Part of a small language model's weights.
Size: 20 layers, width 96, 3 heads of 32 (1 for keys and values), MLP 256 SwiGLU, vocabulary 1024, 2.17M parameters.
Each number is 128 + 32 x the weight over its row's rms, rounded and kept within 0 to 255. Layers, rows and columns count from 0. Numbers have three digits each. The size before them is the row's rms in percent of the matrix's.

# layer 4 MLP gate, 256x96, rms 0.304, rows 78-126, columns 0-95
105:137127116173104164185103109113047133159100077077141105119157131136123137145123098148153122147084097104187099067172013086109114112174091133110135172115156148142170124091103092148104150160101183128129141120080083171136102095149108109135145103125080170162142079092110118126108147083150149118
103:080082144102097107109089159133142149123148150137132109140132100124155042150101123166107167170121143081136156080203127105130130123105146145181155116101127165142154146164136155065198131068125204110102121143074117138138152078156164155135123030157127132105178115129096161116104178131152147151
097:141138131141080074146131174130137120166183108061075083163159111108107045120150136143128088188125130140088138137170135112090121165132109149122172181148093112146107118156073126122072139113119136077117107122182151118179153201150159165159164153147165086150108105137141180153134096147124080190
107:142116144150149142149123139181129087113135121145103130162136083159153109153111076084098046130129179108113116167142090131172206110169157169122082119100140128170157115114140154175127167183123092136136151183126187125105043095140129141106134151116081152148191109138083155147069097124092186105
096:177119064211126133152149136127156111130099112153041090134130183122100122136135109108075141156097151081164117147152140120089142107150131119178150143127181177141136085110097127111074147157090149137152115162141203172148119179134160167153107114214115149195141115081158145103118162162116143121
093:071107138100107095130107058122148133160150111073147097133121118043099109138121102166181117170164087093167147149129163133155125109140118166125175096135140156124072154175163143193128116132141106116156102109135160125071146170097088176103126091185096130089044081113121114143070146110135165094
098:130170089032095119143089130083103113134118101058105098055128139124103046107153118157072116121129159187151129130150118182148149110107124101128078123082153141174131155111109086134147080116151086072088157166108097125157143091099135177168101152120128154126138159091116087080127160124146178124
095:105128103150156153117143125142136046115181122064117133131147098075160135164119029113105182167121161109117110093125110117079141100151163116143068182170113180119081102163110157113105140133102103086166158173140133159108180137126100105079103135091088172133083124144105157085090124117114173082
094:164107129157079065155115164149117114106181091180131128156116134064129096151155143087112148141165138125073136219165156148117110142143138139146068150138152172146073107144176046116145145136150128128129121160134171169137094139071117150130132113140142121107116135047104170130143071193141137071
098:150137117138198138094114156167099140127181112097192100160186104127160161080137143073151092097103121106071103134164136152109138121185123169139124156149096126121094048074141138134136113167080143105146080160175100109144073095122091100135152155118131164171100098170120180156144165113200137156
107:118125128148138081144101158094159120182123106139103116122104091122069148108164147154162106101140198132130064065114093075163046133138148159154101172065122071178142121132162169096101150109158113129123152098193128105109158096133111105130116096121188090144105204153136122112087106146120175163
100:103103052145150117123112165114179102177126095107141149186096067133141169138186139181097151148073117115126113095105141109121140157135124120175161101091121153172107166148105104159114181114153076198134078073153141145129118058109146157191151103155085139152140154105111145195174131150158134151
102:159138110155128128107135100128141121098178145135129095086096121119115216150056150102092158110167181115152083123079090148166153150108109109208160137109163230137089060113152111098132096150130105112123079172090138171121123132103156120137152162147137137138137167093060080096141125163117142133
104:054144060160136158120110122144113091140149076105117123073109127102180138095134111100128126122124161140074078100106159062107146191156162180125125164102093138123155112101149143102119109115136208164148122114106164128100093116076122093123150217096117129166138157141164120115199110173118183110
101:192117107151117125091151127124103124145127167077172113134098105157125135148138120122124139149114165139188138093131105173155108097093186080128142112169130153160138161070166128143149139075070207150144173077152147062129209147077101107151130117130213163135190120161123133097100154136095126134
103:159164122162131132132137162132126096111184128119105168051085143090083107074096160145132046157120134153186113145130113129191104143143157130200179171093147148137130097077140114136119120132104131131077128129107159145146108091171193141136180136162150091123189064136093168110180160128123133084
110:126170062067090145142070135128112138135196154096137189088097147090127092167119139191126114191185091146138125142178122163087135045129063121090130094105102120103142146134084132135148126170127141121172105110176124113183116121126136108124122134064121112108109095148088138090079121148066130123
103:164122120105145088105194125134136169116153150098101157100069135058091130166131136130102150179116189112103058145171157132171117118109130144148156132090106192125116088137133081163169140107200145135106176131097164137107153125062091134148141077161107074159129135133074145127127039127117155113
096:082099149135091079137145094127141171152145185145139126115117133125108149149124133158052152101064188022088120107112122103143173081140109158121091157118132173107139164140168086150212106178117076092080134189114165139136124137115104122115077141132147148159124141149120105099129123116139199109
090:112155160098145119132123216094152134128177111133123141115124129070087148183120082145109078112102057157125075090165106200149099142183164157141109179074142168138129125123142143135150179144137174120077097172120119182142142099138112175097157154112169091118103174163114145087181167146145147135
110:110104124155117124132127100075120119163107116137115122082105082105148052160158178156135178129125133082099102069167081134055122111126129190105211142169131168128101122122120123136146151132184110157110168132174111155206133152136079106118086164134082193166145083137128121101135098074092136131
096:191170173119078134122089113131145120139152126134164126089082138180149132120134116179180113146092159140101154130062082145122122077081097152129110091139103143089152120177175083099153129137137093125057109126115133147112176097158199090144102143127124101129086098164111091153116215177138172175
100:133148147128080113108152139129069122161169133111140126034075152125090188128163137139141158123082147075181128117157206091113135135130091117109143074140179141101113126133069071135158112077141178122167218117167129133118127139091150140107162103173140097133085102087112103161122109120141110178
100:125072137134153142136146113130121156183170075107102133120157183131127128152104176160145100115096169157114123128150076141055131154069149124119141134200114148168137187094110183112132072105158172135142042089130123146119120214111193130127076188099153126121176146149105148113108123155131117140
100:077093137118154129144111128096144158138101149112128127045133130085079106175119135115092107096091178188117072101141141142161207141156140172126136163101133198092107109143144065114199133081097138170139073092131113165146114135105110110138150130101161093192135071118152135087133094148095131176
094:133174164158116140167140049120136167124148131123149123116132110111077146111155130131081062116131168143146126099155104127095162127094163072146062115082094123136093141067129177139161091084130080141143070089039126136146147139125148097145096148125085151165131104066083156124073097147103073160
103:100158150136126105157165097145152107162145085158096115135092147043134116114080156210090118104203075102125135206126102103134119091154092132167130152151137144131077131166140093062172170093152139140104086150158171154135121105166172133182124140134186130132121140135083100133131134123072111182
095:157129133130133166066146149086133118114187064121116144114132105100132062098125125130216150207127088145097148136136113135123115107057101135186150161146148087151135157146120186111073095121119138122147145163170101164075097066090173122092075110114160108116141123163072114133167139141091102156
096:110152121094130136117159134171159141135157128149113054124144113098131197076121105085147189140081166096117166147117061104100123148091123149183157130135146125155155171126098168075074127103131115144129093080184083109130087129136181115160070162199157134119126128187079118107117126203123130147
098:127117112098130069086187136123172167133149115115140145139189168086118137101114127098125131159101152107113122172133088129100121110189147166197127152162100119138207078121124186188162123128135073122139089152135152151149102195095176192112109164159087203144133135102130087134116127150090085135
100:133118152160124120106176068151144146149086137180168157168136077094112139154078114146153147102077125105126098150166145172128127132066124114160155102118146162089127114109154132127114157135125133111109168098097092110167117124126141166072127113136192087223117035125086100124105184203141085142
089:109121124118053145149130038102110121113168148122103100158133111107122099113180129135129161173083154139087130118128147176109144111120169064076125155119132161151121143100092124160086155135041115118075156153101145090099181193152124124145090140138035065138153103120118143107083091106107105122
108:140093146110125157142074138135115146127153134166148134173134074152154062111196100128143086155120170146139155068183122198112140117080167141127138140176113134129127128082118167123135071163175233105098147109128114137122052139141104175128067137147146135135121092084155146123160088117116177091
101:119098180138152083164148112081136135106115177128077130137134102070167129065113127088095146148102183134121132141140082156170094134088134164134095155161182110103106171127117154136138136133177178123118101133125113137025186135117167116147101131080228109148185122121106124085108138086142115095
097:155168142148139146162101127096082113100165137113067139128152117080143169113121104121168108106143153122148132144103143170163149155127111161065163075109112090160101098145149075128073096207153120097195088158185170151177088125152099104119108102113110127101122136109068084190129085107108177184
088:120152137140132096158166165180100134140107097188155142161204116125130116158158078099067125151130107159125129106161107164152095127159122141124149130106081190164166140151131136139070190153151133168102088107113155081132038160113143110140156160109094157196106131138143136049092142110171179154
097:118138142132103159161205190153111110126156127071118133132109138116118113119132102185097165158103164113171130123163124078137195132106148112145151104112140214123101129114158124124157180102125117157175169111107120116145169160143116119098117133111119136098126095187102101126155003043161122156
098:098095074097151125163125106146178102127159148096173115102159136093078146108093110157165158124142092117199090106174128157126090097186124162083111140120142161164072139176115119180112157132105070175099107134153104098160140082225130171105159147143117163086096103164158086104120157098122142147
094:047152164113085148118118102114135118089126131101120138074148123108109152135118128128179164078148094098147122075082096125110139133157142058199122116142133094110114095118140173147146140140095079132182136106108100170133101088083142145062098119144172124154122126119152091094051165096054202111
109:191129067146127091122117197137119074139190102119096114117174052172154130108142108100088128162110086145120156111113121141137123175143125093162134159122124157196111144154180166156035176079149107179137103125133102135097155092137129147125132137136088091169126186144121149145160157163189153119
090:135152117113176083114117138117158138138147107092119128135092096121133107062128168135159134130090155112127084157201076164138162156093146161157119175148119087121169121119127135072128101091120148117079111124154193139159096109147155202114147162158237186117073134178110111119129140105178094085
097:117146160071136132137123120131145147067191121129140113069152122119133113098132136118142169117091118077120113072137128125112123113209090101058119146117148172125113054121131104113078149140076169149150132072195142164190144147111100147183191106151163130140133152174156133106082168077104108085
089:098049152131128086143096140142136164136150228147156121088190045098111167112119100108193160138116125056145139135112101083115103098160105157093126132114109085172117081121126108178074104101098107129111144113168143113194107127151152108099168139114073165181109124140118141090119136146131133094
097:077127144122164125118165159136124117125100110175092117074126104128135142171165151178158106160129139202153157158117077098131184149203175160178142148134186137127145110101084167146126096110140171205068129131105071146127109110155128118201106150107162139153116186096131171157159110116160165151
104:162172179093121092095140207137089126113193201117106140173115170112152131109084144154071103126146097165112132134222109074118171149134083121172117086117124051145123149155109151147137124172066148138124104188132127137114164137136156176178161132128159103150147105151103135140110089120126093132
105:112101136118120150118113089145129107110172104113117154138107179108141116104079166145116117160146139141120069176133182107119093123058117191169169209154134159163139155187148129133121159098086137123120143155158115059104105174208128172151132128179111091107146070177091091133120184089099116111
096:133081148080138084157183100107103101129176076156157147196118137116102121123154162126151166135133164129001143121114158166090165093086143085073123125133163132154172135137104159075085119108122180151147125123082082132114083115126127129138096141113176105127123092163089116083140148124151196132
092:134121127092131140102217126050112096183101116152076097116118140127142107126128093183139133140099155121182158150150160172109172138091124171097139097091104123123101097139125114129169112116119051120115110110120128131109130146173158153163141165167102141134082228143074033123128121157122107169
100:126115100067096119134125133173167099105172085046078105142146140120105173103059117109150101118103118206173159113120113173136144140171104124124114061117182146152155117137087147112140124118147103119174116193145145134138118115120154120050142145116204125104131160122068117135114135141049144080
# layer 4 MLP up, 256x96, rms 0.283, rows 78-125, columns 0-95
103:149081134162114086132113182147099121129158038121142093170132148119061102144155115114128115134143135105142093137101124177107082143125100153142182228122123080117150153115062132146114168193175182105113150125140089156132097100133145143097154119086107148117169125119076176178143094165102154077
097:091162085066135129117169150119087150161107074160108223098109155067144096112120112104149128145099103179125084165143091133108134130101121144103114093162132111166228180176146163103119112143143098133116200124110123152108113167090164149151207093131183138088113137139134139104127156128106145145
100:152130039158177135148098126145114146096100094137114169121098151152117200142137117181099160089098134108134135134100118164132149076124169128154159110111209100064091121141117150140171130140066106161156129132123094147083071111139083100163087083147128180117143186139110163079109175064125129119
106:130084125134225079127106158133106090086105161128119123192128120164110156117126117089084147109133120136101092215143152074151117150119074143153090132100149102144172050144144114117116154141149136124143120127074172132092087106115133147144099120112153133133161151081147090064153183094141180204
098:111182160132164173123118158147156096069132168190148161120053126094120166127089129159065102131127139124138108153109110115152138159080151100148159118108152186127165201093064123104146142137117118155135132139164131139134076138094183086055087131113123089116157054138094103158148087119104184125
098:095128169151111118108093123183156151170139121108112134145097119166096191146117087139149062131147059103170109192082159156126164168169159143115100084132135124182100129130110150194192114133120154123130066164139106169124115164166117168173157137136083160142138161123094178133091150056136094164
095:164150163104158121075189102145164173065166145163102180150087148127137120180181128085176125083179124126158139110131123093151117113132106136138161159105155124131138066125157168171113144133118205149106145066108149167087116147101148056076164098181093167106101136135162097163127126161111158109
095:112114095112139136114159101146143085146165130062130149163165096082178144187141078111113201187088152124134111116119103118072113095161163086165083182168121193114069114138110134099089128137124142097170149140127126146109199112102103110054132140093131153113082135129082159088106121124138188101
095:149177168129081094152106041088197144157096104128166141171142080140106067133144127106104174154048186153105082163152127177086125119145153125154103151126167151157131091136136127150151130123151125126117097134145124109108125154154134109132090178148077135142062049109094088119158075106136158130
103:071180101079133182163154087145131135107121068080133101121139179132124101073105153194145130121140070109114189179094083091127115142107091092078164093177071133130117168143113113083083086200137140126108096076096107086128122123121152169139091160128101171148123114117157142117103119160084126128
106:092117175117133108123122166137117067132129213146131170086193071103121186166100135102145139068096147122114080077117166067143136087146157197136148137069177129144138123069140150153130116140137091158133151113088100137103158072143124124118170111078129123156119179164103135149138157110134059104
100:138099118140098140106106108149099155169196121093197138124168140102103079093101068066108077115167110145050158106114132148085129142109100116132158176097193102180157124111140105102107142147102105063127171082130138102125118156121099140135134063109138151083146095110147096051162160147153094149
105:171109123109157087045200148157131132131159124127146169125172121122137140174142128070130180089167135128137155126116118123134075147102120052147172136151129146098099078131120106156045177147113165151157142219091144146108095102117131086108161152124137129126129124129061111190142076168148155113
111:132083134138136140145156101095129122079117104170096135118136141085199110096068135142130199157143120147129075059115171157079117176161178163151163179194090165120199071130136110117128109135098106140121153087104186111109112109108157157145091185105130144107160115150076135100153115109156178118
097:088095120048114119146152126138117153118107120149089132173123180140122139164137102139134147104151149114143217111142114076110184059181182129161105174075141081127091103127081128174139070197142148147136117121094097128164151104136089178089191165149153179140113117128122111110175128158164119146
105:158121122105118137087206123127116124105138114170137139113115145137171099135115137128143158149133150114110181093074173183085182092141181170144103158126134161097183176173116134131106175110099117083165075117095130102097176197086113086157148149101088095133087196061116149143099163139160094142
098:172122132141109208165123082092124136160115157147152180148160154090151124144163166138097107133103106089124162181089136153127116101096058115135120065124140161142120159097066153206212126057114134166137133082108107153142137128109150122121113137094124097119131082159053168135080112086118110125
098:109102169059119185196129078071141109152139140131101183136102100157122089132142148085101097127131163171182127119132189153153089128032100106159084146116104121117113133152121128157148111112076120106125132107167115163153121092158124113077132177125154104096183182136067115086132100105127096073
097:098179130103067147184146108094116085159122182121085164161124130139157143138073105083136094167160174054160192091177100096094148134163144151147146099120126166138103119101140101147110122150134104121090066135090122137173128180109122063151116130094190182138158108148106172115163098162163117165
095:170099082174138122165169144102095050168117106138167121162132130081090141105095198083153173100093166122136106109096143122125133146072105157156130140135094124085093092107124157121150160168101088127159147158125124135092175138151095150139129097054120122128132154082138165208063115169150196138
103:150086109130172087096113140088140133134158107119137104106135125157119115130162109079131121161095124161175111146114152100096159070062094145107132145069140106198152126212109118131118182106146121130147161115121200093105196166151081144134166089162132157090081111161183141114073124134183077096
093:149157123115112121179119155120109098116119117130092149064128137143094193146134051118175089085101115144191162165080133163098173122110119124146116186101160124121097139068150080132131055121139143161097099140125128164149175103066147141154132134112154151165087162090093138107195153150095055097
111:170199147159155102160129133148146179144141136149057150056178126072133125190117149103128119156165122169119140124138125142131164140108120155136149112152171091141163120096123105123067205110166123169172171112147110126141141111193157146163078071163108115089072152091079112126071147108102108113
110:167129154124186123124113171119142137137112124198115160087143118146128116041092119076170119129120174113123103142169117107176162165102204172159114125114129104137104195113161162096136074112152146127149130128108129120108136190128167133154078125137132047115130221106089073163145121133121125082
100:148143076169132137146117107073178132139160114204134114199071126142160118099124116087118243165162130073124145124050155148089089113123159138110092124119131115098119194114122151130117052145101104112156142155163124126143084121156147143190100086129117112130067158096103131132126128102122144125
108:130092110145155125169095134145099127160067037155127107180112082119143081095167077079143128104136176126125142150078122139152120057139096105105158063165129124154121157165168100139148124109095118123124103152097142122175172102145125099173140134084180115139121192173126112157114143114161170038
105:135099123184136186149147140144073119100114151082117174081086124214103129116117129123118178099095139152153118181145109154108140135173135126117117149103120143200140132141145085161192116197163128112171116154087110100135125212147068159129135131057101109128132141135055165115112097124170160135
095:173162138143150112107170093114091142138141148097137150115139076172182136090118160061123154188142102111134208123107094127020128119107109175149086138137175147129162105084121123159093105149073129142121163094113126109125104134145133136095091091107191087062154086146124125138200145158103130127
093:129128092089142135160091112133142137195163164165066112161141158170118160111122099111094150079099152122168155113137096129202080168095088144129141140095185144068104119113150154160119146137113132126123088176119118201083119127072156080133110057120131081083126143108134125169193090145140181154
097:102088195118141079099169160100149141121087121118069128108145117157097147089174106107112141123174101136159119124147142068121091149079110105098183092145074150080130120099034193105136081152190092125110149124144110145116156142142140113131085170151119133159143143067163075106145110092082176143
099:157086178071104143128166055155083166097096112101183123149135154082096140120110088127083083112150167152106128126090118106180138187092104167101170101166167183136164188095120126158110138155140162140138130102133105138104131109128171130083099077117069201068133152118098100145098102113103140120
095:121149159115102112126142036104152114090170132103105123134150158186180146131136134119144094168108132128077158162134158114129103138173150133192200084141173108137128098136143090135131156094077135094132078127161118071164186144183118117173122161080104143052109143135071092136142164133169160085
109:131130199139144111092118074118139084140118091152105138167117123073157164139093104115108077052142113101149178199123161164132117122149155159163102076124141108178130106113109129159117068103045104110099106148137146163146170103064145133143120125089169137128150128158132082155144200191113168119
097:140123134121132111101091103060125154136183136077133140065119142122126121094125188085118150123115149111142112129111104092166094120089128084083154122121164107113077126105116103183146108127175095130099160136158113157084212147077148110105127176134130038121130059117134089143101082085138049169
093:111157126145175179135079071128115127160192133146168129139104135089090122118104149143134095135105158112144150164132148212171085143091146175078078107154119134087132150052159117196094118139137061142099123132160133156064130117083136141113074134101180122109154097076115087132126095174143165153
086:125106177110149170086072146118161113096115117168133132111145107137191158098098098071149123111131104111132154206181108120115133140115184181143086200159148171066131051130091189099104152125138144110098152170109139108094112138118129093088123068068100138159144110139125085153093112075143128123
089:134155116132127138136094113157124163129088104119117194103152155142145094168102139166058108119099126172133086149160079118160081160145117100094164177097171109128101187081153136117112106072117210138133107108159115135098105109106148052199125136108143138186125090157175130154109103135066187157
093:161087134088159074137093113105146167139174058087162124153088109125092177148091110134166149172109122149184124165127109105124175109142082165074171141098173154129111185129150135132093126139149113131152107166161121085177151061123144182102160129112084155092096112114154096107180119076182109078
098:122119150061070084102132096098140109146166174089211132119142147127104135157222147144160110138158141114113104104120142130157088135129144121055123177167111133104133157136137170092155129132122150100118151185139137115141188154108113138069043071149148117056168126098113103111130160153169155113
106:108179076138096110050118073113150196131082154111099130143144137130102097162172143149099137141111154132142080126110133011155138120144133128149154088155064183067085124079182172152144145126098120124082129107146128177132085141142124127115135114087139118139141120111213130106134167165140131136
095:142144097142072124140081149160140055116130208123125124161119164132109185136105127136076179092174157060159102140094108143102119136100147135173140127128141193149090133104114114126136215118121089094102151141166158169133178141096126152161140106111075125135122163060165192172110125159105158153
099:119114130124154123152081117103134075126130110101085080125199113141070131112174105153114134148041117153099139109004138137141125177142110130135131110166051087109159145101086140137086109151153134134108142139099093091083097149161112139097076182151115105138119164139129066164141130110087099154
091:152197124126097163089129107089145118025091136120156157076068124166098119106105105117177086142153162150145118117118160151120126110111159142128158129151154113145150129071092124170166134134103124133131119126095139149077097149075072169139107066090150079123118111054141126118157162198180176113
105:108128083166142136067075075115154160113106138133099159134174118144154147151065143081076149126120164132131138125095141124054130128129119125044144089140118095158130142109116095173111096097075175165070144142087084152086147201157124145147089165176101101114131091170098092138131170139160114173
105:122143101139184117122119117140133141112158140061146162107121190118160121150097193172082085076163131149174124135147137164176146154141150198167102176152116146158111142147180096098155107129113176121103134079138155160055086140153093102171165150129161106110105152179157188115128087138188124170
097:076151114130111154112095161109151141131115127036134085124138130132124155137064113063151124165123178139170163133076159104142182102147110122181101121109064159113083144126092162135139101133135056127128081135174165151120196139152161130096133066108174164136093149170147115138102194082118109158
093:135116124122085088127131124080142106070117103146122143126141120067120116108093141114192107142124088141140158127112078193063160070116088087123151121145166193098114170140161089148153165137123043113110150161095177134154122073169105152115127142141126129164213110084105124108090097123077076123
102:131154136158149069104086144174095120031093109177121160110120058125149173109174143161136124169074134102130139104138146152097108128139194136099108118108166168076145071128119065108109175140130106116050113112125148104144163162150122116138117126139097101169161155121100106096126150103112112034
# layer 4 MLP down (transposed), 256x96, rms 0.284, rows 78-125, columns 0-95
099:095134138105120110154134079095127108109084154171088142111155199163103149055093182111119153139176163128073110194146081127155119091089158108126120143151156126137110042129152145106054128148083142125142110116187124091091133081128096074146136127154125107159149103122106100143090090052107144158
096:147164109126132158175147191111112064151085152113125086124136198124103133194165179126096107097134139124161174112112091138107165148129083104118162082115114113132111164159127129208093119142129165095145108146148164179088086119167136126111137168094108077188099120102160202123109100082072125090
095:094134155164148113124151115077054148103186149224125149089102130134119224173130157140102118150177145139080073173127108122102173161128134153123138116100159160166066147113122178089189142135095127101163110163101136131084144136124134111124128136056118121137123141101078166105166162154147143101
104:156126079090120089179106182124169124164142088166142199155125162125111155184125103111157135126161108099128128152140096110101116193104104115123127074138115092124139051177110148161094121100091142139178095178108207119115102100155099118142116107077146139050095154091108076097115162128093124169
102:130132047062085129095094131110087138203110147081121168113111112110080119094160124171096100166166101136118136169151081125098095091134129158194202167127115152147154178085087095155096123114148160151139138105077155176134090089108159077164124111097144126082158136133165133153104140152109085115
094:155127125128135142036118116057119142091124136130179101117114194062180097085135100088108119164123159157084104128163097136134103120174150095130122154086127114154052169156108115141062128105142097109123164122133136134107078120190106147082121154168113139109100068132165096123126094146172200115
094:132185202155159068155166103104089126143145132234108093113116098124155118111130136134157130107179116095152161131099207124127139144139174148097126080087131120177106109136122143122131066104110093114171100113185149142146159125140109132093164127118126164166153150091141041082166154147136093086
095:109123117128126130131114136118119082145083141123090129138150083121120149133116095127107164088112089138135193098118175127136085121146139137114082136117144146104129116101126158128140120073098090129136235123191103136133117090143035120174145119143083109000137137117105115104107086161094145125
100:164088108109149088102080166147100057071156100140128135155102191118152171133161103147092099151182160055139148180110148128140087194142140126106118133188162163091105138158144137105161134173152120058170136118163142111145113169089126168169115147125146149080083124045133150112154155116133126132
105:120126106132125163112124100139125165150149110170135093166127124120163118109091108095176138103066075106161152143193072092124143127159093134134184111129096128115098158122122160155171104168152128093114093075124187127201145140128156123141087216103140198169099075136106153160150185136067121090
103:166071093134057140077103161149155089089177112151074118165063125129085160084107112081143127081142110150140151178093070138136142108171105123132136114132101152085123121151106102097107151151124114159089109149088110069121130132167132112150114178088158147145061106055160147113135062093077126121
103:063160146097187106130114092075189131119152106166153113168127077116126147143166092115082122136112108099097184128099161166138106055172131143159083084129072115102127162169105145152105152128128175190201145135143178153149097150159176120158089121099112141101096170152079117132145090125088101126
106:134152119167093111109136114135094147135101100148161194126164168136146120115137095166134127136142106198129085137113160126134108100107117088112129128191142179166118105151137123098086165118079114076126182117123132135158143137127113173124119121127121191000130129184138097126144110124097120130
097:138129068107088211074101139101125089074154154167115080142079164056109126113170184126093084163137141143069116157070078095135101149156130103132082171163117160109116172104096126145111103138128065126117139066134144103140128150076108108114101148112166164134140138193116119132110134187137129123
101:096155124182129150129159130178113105138129077161119096120122079114167086131151115114158102155136147208133126150092166111081147137126117126085123100115104193148085127118115104114177110140127061065174158112149122122117134172152184128148033155135091093074126106087126084144078065104132105080
105:168134112133187139133163129106058155119131141146092111157068069120190168163122136187076154124114141117189144076150117119156141103117117145170075129151167096126152179140122135105094128082102144136148059155143090184108126131104129107153093090109063133093116180056158092118120136178101151146
102:118175045138088136075130161192099097117142132149153116074116209128147162137144093082187145130124090084170115132126071066084138143139112151141120141133136078099093146167165107086089146122141124202121110094168094119183145146087131170120152117127126142202107120076133123140149129114167142144
101:089170129196097098138103125151175123096144181136140117183174138135173140126125115083163131083116091101129179153145081174167146144155136208138150125171124124141101150152092159070087128173093114127122076119145148105166159212124176125131137124138149144129092123088118119161078200134117067107
100:094121102093104144120118141121238192136157128148146091093094133098127185162095125151102096177107132077150089114132127158154174126130128122130132077074128155112106134163119115111175127104119138209131146129110140111167116140125032090161092086143112117159148168144077194076160162107134144141
093:139145052111116160144091096077060120128172107148112130101184106100105093107073179147129136100161138105079189111113137115162139129163100145183079105126128081126093114116082111116082112124130112126168231121137131109115133128168146096112086103038085151107162161099140142154132115158144167135
106:143155089138145131151117179189110178104068123119156122156118081094115194147124081121122138122155132169162134134150186091164125161162112154153072165116132056061141097125121115152114111121089133058152125076145122154120089120076199187158163143104162163161113138090111118182088145101133124120
094:184157114153156096176172089109121107157152172136175107134147133083094192101119102166109131100094115090158142143077063125142094137098026169101109129149136138070153117158148134091089121092179141138099137128112124088136135144134114088166102177072137088060095133155123184132140090160106132145
110:092067124066111154094122163099130103132112178155151138175066119111113153050072105143114138100160133081158146161127102084173081119145125190171148122148108138114108166140138110152148090129149139128174125111064157122127155096075068124095142140118196127158181111121160224133130121139127126112
106:135114184104143116127170122135132082127064094111102181071164104129124159123104155139104129175138103132113138142133153129143118124132148111126097149074104131102081214054147203081130086113179167110126066103144145132122127188133174162091089132122146117048186151156106099117158113117125080096
096:151120127110136110161136076169099135157212133185070108151059099133163140138096153134132097110164118113126152159099140125151059153148185114147085129101189087156133118098118192060104107094147158114074175079150102139140072137120150121196146106178132098124128136110091160137118183105126116149
101:136119182100155130120112123110114119142076100135150083165080081108138167127159098063089084099091192124123106174073073164177119176166093061117122142156150153123138127163131114136110162091074139111127153123154151171093160093158102142150166118072139150140172166166133098131095153129158165048
101:182128108074164088144159140138045181117187165115096133100076108156101148100122109107146110164127172124097165129096173128146154153098154153126143128144089122117113180109108120115055126117117149140135163099103138160129117079159144123127136166151112190131072150139130148074130093109205119024
092:117167115155159091111129163130129114173040098068070126101139123094142085108027182102112154145113141110133134113128108114114118117114100143114130116119135146145084119127115134106129107168130082177149143116110122037092149095120198116157152113126224112152115127138137108072104150137124184189
095:115145146108110156149120142154195171101141132125165136083146078152156215184123046164123127144040157073142128097130173107124127144091092116096081092123082167090137157084170094165135129127162141156090145173083114103143112089122129123136117139114094106099120118123156133139158102208106099165
095:135046124066078090170108206146222123125093155137138106125124105137119121159140118119141119109143096152151140156100137128109127146156193109089102143122106119071109132148104110099149130103109179118182080172161156201146176170139065130133181132128136178150159081139129148149153142106098152173
108:121147128121114128099076135133079139093127161136130123118170060151116146132137165148099110153090160157153127135129080091131143141128122155162155172141182114153090117167093187128133121128166121190183131142127143174142139096116154109166125160103137127000127132179114153167154147120093100126
091:146086099095125064103110129104171106131074131051111131092080186085100140111102169064179142133121102098102160145122111215136113112180178091112091134126168136128150166124149166144192108155113123176107134103120142164037115141124136136094136124122159141084156094077138140111155126165101142114
110:106137082064177132115094110111130127125150138155157122114155169099054162080136151096126146169139104138087078163193107128124117156105103117111157098154130074152224208115131193068167135124142127081144145128132153204160115096137108123107134107127127141159163092153140180115143131179153110144
097:132110112114103069167079158144210059130015178060121088123121141055138118106103143138118114173107149135085125116108097099155157145151105132140139135122162119075145131106086134131159150133095078168142116122125176155174173115120175154151134165139169135149133138095156104162114104088145118182
100:129093130117126135063180176110249101109035144108085096116168097131125147155090101179101149179152083111106130140146173107119118126175094119075149120116137106182077125118126117084159141178082159124116116118081100171140106128122061160141164150121118146108132134117170144114132115140158131101
084:184164158156168205114147147117126169078121130171084163092105161091164216169138116122201087131130182108153157182081061115143128143101126167126125173164154141089114144124141173135104102097098127120171115174109121093133111138150102145132067140131157113150148104128126165132114162147114053108
098:135139115137149107105181195146148113122131136079062105179131177139123106086145105148147147159138110132176140099171083117130205137128095133141168157093127203161095145138135125157126182150116116167122187158104134070127152132158141167131090121105124181122126105127095130122176084101247132104
088:112157109049131111130129156121151100124028205124129129171167155150147141147096190089125053135158164125098107151130099179158107134072169144123107153147171118095143147118117088091085134133097211159142131100133146109114059152144153120160094111141153087125144119088175140138166154137112145091
100:152089080096171143164146177143101109129155125172155119115164120152142089129132189137072104121106171131122142166110125098144118143094070136083133120126120206110149143097159110117125146112129152112079119162074125114164133194188127136161146130088060144061148153171117192159167103202137077142
098:141103119198119135091126096107111118222156141133086136182096205116088132143066137101126073177094155162124110152108133124143124161160179121094171102137153154089147142148179136166126148138153153134123087119126143171116128108143168074164141153112169127187090153125188110098168142104186141073
096:141074134155114140140135150095141132062131122188076167160117103141156105167120109142102119050148180079113152109125116127129124174152038142137117070109140147115166149165114105130204125151115136137135133175154115095128113194170142083111179121100085131185151105126160110157137092079071083150
093:128093120129145135151158102145105207082161154199150176116119144118119158150108168106084114166156152088150123168192113094108147091173090154110119153151179102128105117103193136136196131143141105149214132126221132130203181140150138166113113133150165162138133100111123120128095151124151111149
094:165115164120117136074165152121191110176177081159088121123092134139119122141086093114101133110094099171134116127136137149100162051081147094120179113109131094144128147150107148056129143115180074082098149156140109146116084113087159070151208151153115119210092126179126106132133102155138173144
103:109148134181104124130132059165074130163165179167131128159137137128104148166122152137063145073050153114081106126077111151110142119093163127166128169161150145137105078132169151134150129124106153141086113197098125104155185157172065110125072169068091143146149108169147128116073106091118128158
110:137083162156173138085101160066101069062110119151094127132110085152119175119062127112141126146139135173140098145152047144101105140104143106119173108120066097102132109157129118120067162111143150131146106143141139189154124114110137133146183220177097157112134156145190156106133118122056158125
101:150137110133143106144127122117063118134104097170189065099148141125107057053173082166087130107149127098072109090139101108117070096120132176102126176085137097106110194130120137176137127173094137099065122103181157155169130130143075110147149187156094156131129143140090136110150130160088163095
098:127188158127140145147103150138129137086157133141072149155117114081076140108115179134115075106132200127118103076127139155156104164153178095123141108093197105173103101141080121054134061135142129146124131151126086134125180178150075111149128144170135170060101063127123094114153179078127112137
102:147173116151136171059149133147149131158111079150165098106075207118156111075105144126176123106140112062175110093133115140106129156090090113105154064135102075138138103156129160165142131124147094176068139122146094143174125175129077124118181143174135116221096179096123102114159148108123133124